From a checkpoint of a small transformer trained on Wikipedia.
Size: 9 layers, 4 heads of 32, MLP 320 ReGLU, vocabulary 2048.
Architecture: RMSNorm before each block, rotary positions, no biases in attention or MLP.
Each number is 50 + 12 x the weight over its row's rms, rounded and kept within 0 to 99. Layers, rows and columns count from 0. The size before them is the row's rms in percent of the matrix's.

# layer 3 attention value, 128x128, rms 0.0614, rows 100-127, columns 0-63
096:39 44 54 45 50 64 36 63 55 62 48 61 59 51 54 53 38 42 43 50 70 56 54 41 50 59 48 50 37 56 56 62 65 22 72 51 37 46 51 50 56 46 62 29 37 48 56 46 17 49 35 48 62 61 56 52 33 72 70 39 49 55 51 23
100:57 45 61 69 53 46 65 33 59 55 36 56 51 44 42 30 63 49 51 49 49 39 58 58 29 68 45 79 54 69 83 38 49 66 52 55 59 60 49 48 68 70 48 45 54 50 44 39 58 62 55 46 52 36 60 50 43 45 55 41 66 41 43 51
120:52 62 38 45 50 42 48 78 45 41 39 51 29 44 49 50 66 23 50 66 44 45 37 58 56 55 65 48 48 45 55 54 56 56 32 26 29 37 42 58 53 71 37 69 49 47 45 70 70 24 44 39 42 43 54 62 62 47 52 59 36 33 60 51
100:38 62 49 69 39 48 38 34 48 45 54 43 54 47 68 44 37 44 64 57 57 39 24 67 43 34 42 53 55 45 56 59 68 73 39 64 56 41 57 51 65 29 60 36 58 61 51 57 49 50 39 64 54 42 71 44 47 42 54 37 54 44 60 47
094:50 59 40 38 50 60 51 54 54 56 47 55 60 54 25 43 48 62 50 37 37 62 55 34 40 46 76 60 37 34 19 60 42 37 53 62 36 58 46 53 37 44 65 53 53 51 51 52 41 52 64 83 49 58 35 84 74 66 31 55 49 61 92 62
103:68 57 40 50 52 42 60 52 63 44 45 60 27 60 54 59 72 47 63 62 65 47 64 62 43 54 33 59 43 53 55 39 41 32 52 48 62 36 51 56 48 42 86 68 37 54 53 53 31 44 71 23 41 30 66 48 46 32 66 56 52 60 54 44
114:60 56 44 69 40 51 38 48 51 33 50 53 56 49 57 34 43 21 79 59 67 38 57 45 37 77 59 73 46 38 77 53 41 55 37 48 50 60 76 53 60 41 60 43 38 47 35 51 51 48 37 35 45 45 51 60 23 30 51 50 54 55 49 45
097:48 82 51 51 60 48 57 50 77 43 58 42 31 61 54 61 47 40 43 47 35 42 48 44 54 55 44 56 60 76 35 52 56 26 53 37 36 50 51 58 38 58 34 68 32 55 58 53 62 48 47 45 30 50 37 48 50 66 44 56 43 53 51 61
105:39 31 53 35 48 45 38 52 34 54 75 47 39 52 53 39 43 39 64 39 23 46 58 40 62 60 70 43 47 60 68 47 76 69 60 64 24 44 61 46 68 68 50 45 75 48 38 67 48 63 28 39 86 36 39 47 47 37 53 40 52 53 43 50
113:43 54 58 25 56 51 49 57 60 85 59 47 51 44 46 45 33 48 47 53 40 51 49 36 29 53 43 37 30 51 44 53 45 25 58 52 44 38 54 46 40 34 59 66 66 51 50 50 42 40 36 57 37 37 44 41 43 58 70 73 66 38 55 25
087:63 46 59 31 51 44 53 70 49 64 48 33 43 58 50 49 36 68 29 61 68 65 62 64 57 41 58 56 53 38 55 45 33 24 67 44 59 52 63 35 70 48 54 50 78 33 68 75 51 72 54 57 62 80 57 56 67 39 44 38 53 54 52 59
102:45 57 51 45 37 17 40 53 62 63 66 34 58 60 40 55 53 44 46 66 49 48 47 35 39 68 54 41 39 54 66 50 51 66 41 38 48 32 57 61 55 47 72 54 57 35 22 57 58 46 40 61 68 56 52 56 51 57 49 56 43 28 23 45
094:48 57 51 58 49 51 61 49 60 73 68 38 60 54 44 66 64 51 48 34 60 64 42 42 33 47 45 43 36 60 49 60 53 39 36 37 41 66 35 69 62 65 24 45 62 53 57 23 69 52 52 56 43 30 55 55 42 41 36 51 61 44 34 43
097:54 44 67 46 57 52 50 46 55 54 51 81 62 34 55 44 46 39 60 19 50 44 55 33 44 56 51 57 60 55 51 52 44 66 49 75 25 73 57 47 60 35 35 45 53 52 42 27 47 38 40 63 68 51 53 55 63 48 41 58 46 26 39 43
094:45 33 51 57 48 37 50 39 47 45 61 32 41 65 68 53 37 28 60 63 62 61 59 51 46 49 72 29 37 36 50 43 70 59 67 61 52 51 63 36 61 33 49 44 33 44 52 73 52 28 39 31 49 40 46 35 45 39 75 60 55 45 39 56
096:56 60 51 39 64 62 50 43 36 17 30 62 63 42 51 55 43 53 47 42 52 43 66 46 43 79 71 62 43 39 42 46 51 58 60 40 60 54 61 40 40 51 46 44 41 58 64 49 58 49 56 36 57 44 40 66 77 36 42 60 56 55 52 38
092:53 57 48 25 43 55 71 37 44 55 56 32 60 55 36 43 36 50 40 51 50 87 59 67 56 59 58 43 68 63 61 49 48 78 57 62 65 34 43 22 67 55 36 41 58 32 26 67 46 51 64 34 74 46 50 41 72 75 58 55 63 54 44 52
098:53 30 44 45 29 52 48 38 22 61 53 37 44 53 27 32 70 45 37 50 48 57 55 59 73 65 51 33 54 55 62 35 51 71 57 40 43 52 40 41 67 35 65 55 65 54 38 65 43 52 56 50 69 35 57 51 30 30 42 22 69 70 57 40
086:48 55 56 59 60 55 38 61 44 25 60 47 39 46 74 48 50 43 49 58 35 38 56 38 33 39 60 57 31 56 62 51 55 39 47 41 43 40 62 54 51 57 46 64 42 54 68 28 60 55 35 54 34 55 55 65 45 56 59 59 53 43 36 66
109:62 38 44 57 34 57 51 52 48 54 75 41 42 43 64 40 43 53 36 43 32 56 45 55 54 39 60 37 50 51 61 61 61 58 56 63 50 58 60 66 54 34 51 41 74 56 35 53 59 75 62 43 38 44 56 35 56 63 20 57 39 37 39 37
104:57 36 31 41 48 66 45 39 28 62 45 36 35 34 40 53 71 46 60 68 59 44 33 54 54 61 64 56 76 48 62 50 42 78 48 34 45 45 43 44 62 35 60 34 57 21 50 51 35 35 51 30 55 55 59 75 39 39 44 56 75 56 42 51
103:66 51 24 54 63 53 29 47 55 60 49 53 38 58 61 54 46 35 60 65 57 57 41 39 62 46 61 61 38 36 61 53 65 59 42 65 23 51 47 61 56 49 44 55 46 57 21 58 64 59 35 44 56 65 49 38 58 57 56 65 45 49 59 31
104:36 64 54 51 67 44 53 56 54 57 46 47 35 43 59 66 73 62 57 57 73 42 47 31 74 30 41 58 39 40 40 40 38 52 76 44 63 55 33 18 56 42 38 72 48 49 50 37 52 40 50 48 38 36 55 26 39 38 61 54 41 37 52 51
100:33 41 56 45 74 51 56 77 65 63 41 47 54 39 46 37 67 57 48 48 43 57 45 18 49 59 60 26 52 58 50 47 46 35 56 34 36 57 64 46 55 43 79 41 50 40 39 57 52 49 54 56 65 47 47 36 54 52 34 43 49 43 43 56
100:39 43 42 52 46 41 32 56 43 52 54 64 49 69 58 50 38 44 41 41 38 74 61 57 47 46 38 32 45 35 34 36 44 63 72 29 62 50 59 52 21 36 36 46 42 64 65 56 67 51 52 46 41 57 47 54 65 52 33 47 47 63 65 41
117:64 54 50 56 57 38 61 39 50 50 16 62 35 30 46 47 68 36 39 61 50 38 56 66 59 70 45 72 36 32 46 49 39 53 54 58 46 50 36 46 53 51 63 49 54 54 49 26 65 28 71 21 37 60 60 60 47 66 48 61 50 46 49 47
092:70 24 38 50 45 61 59 61 74 69 53 49 50 55 39 55 49 44 53 72 57 44 51 27 35 49 62 47 52 63 43 50 63 22 48 49 32 41 60 20 70 34 57 53 38 52 54 48 48 57 62 56 47 64 35 46 30 51 49 23 48 48 37 45
084:44 65 42 64 38 63 33 55 50 45 50 55 26 44 57 54 61 50 23 55 58 69 48 47 61 41 43 74 60 32 62 37 65 55 65 35 63 37 48 47 47 60 55 57 44 48 37 48 56 36 53 46 50 33 42 44 49 36 31 61 46 52 35 50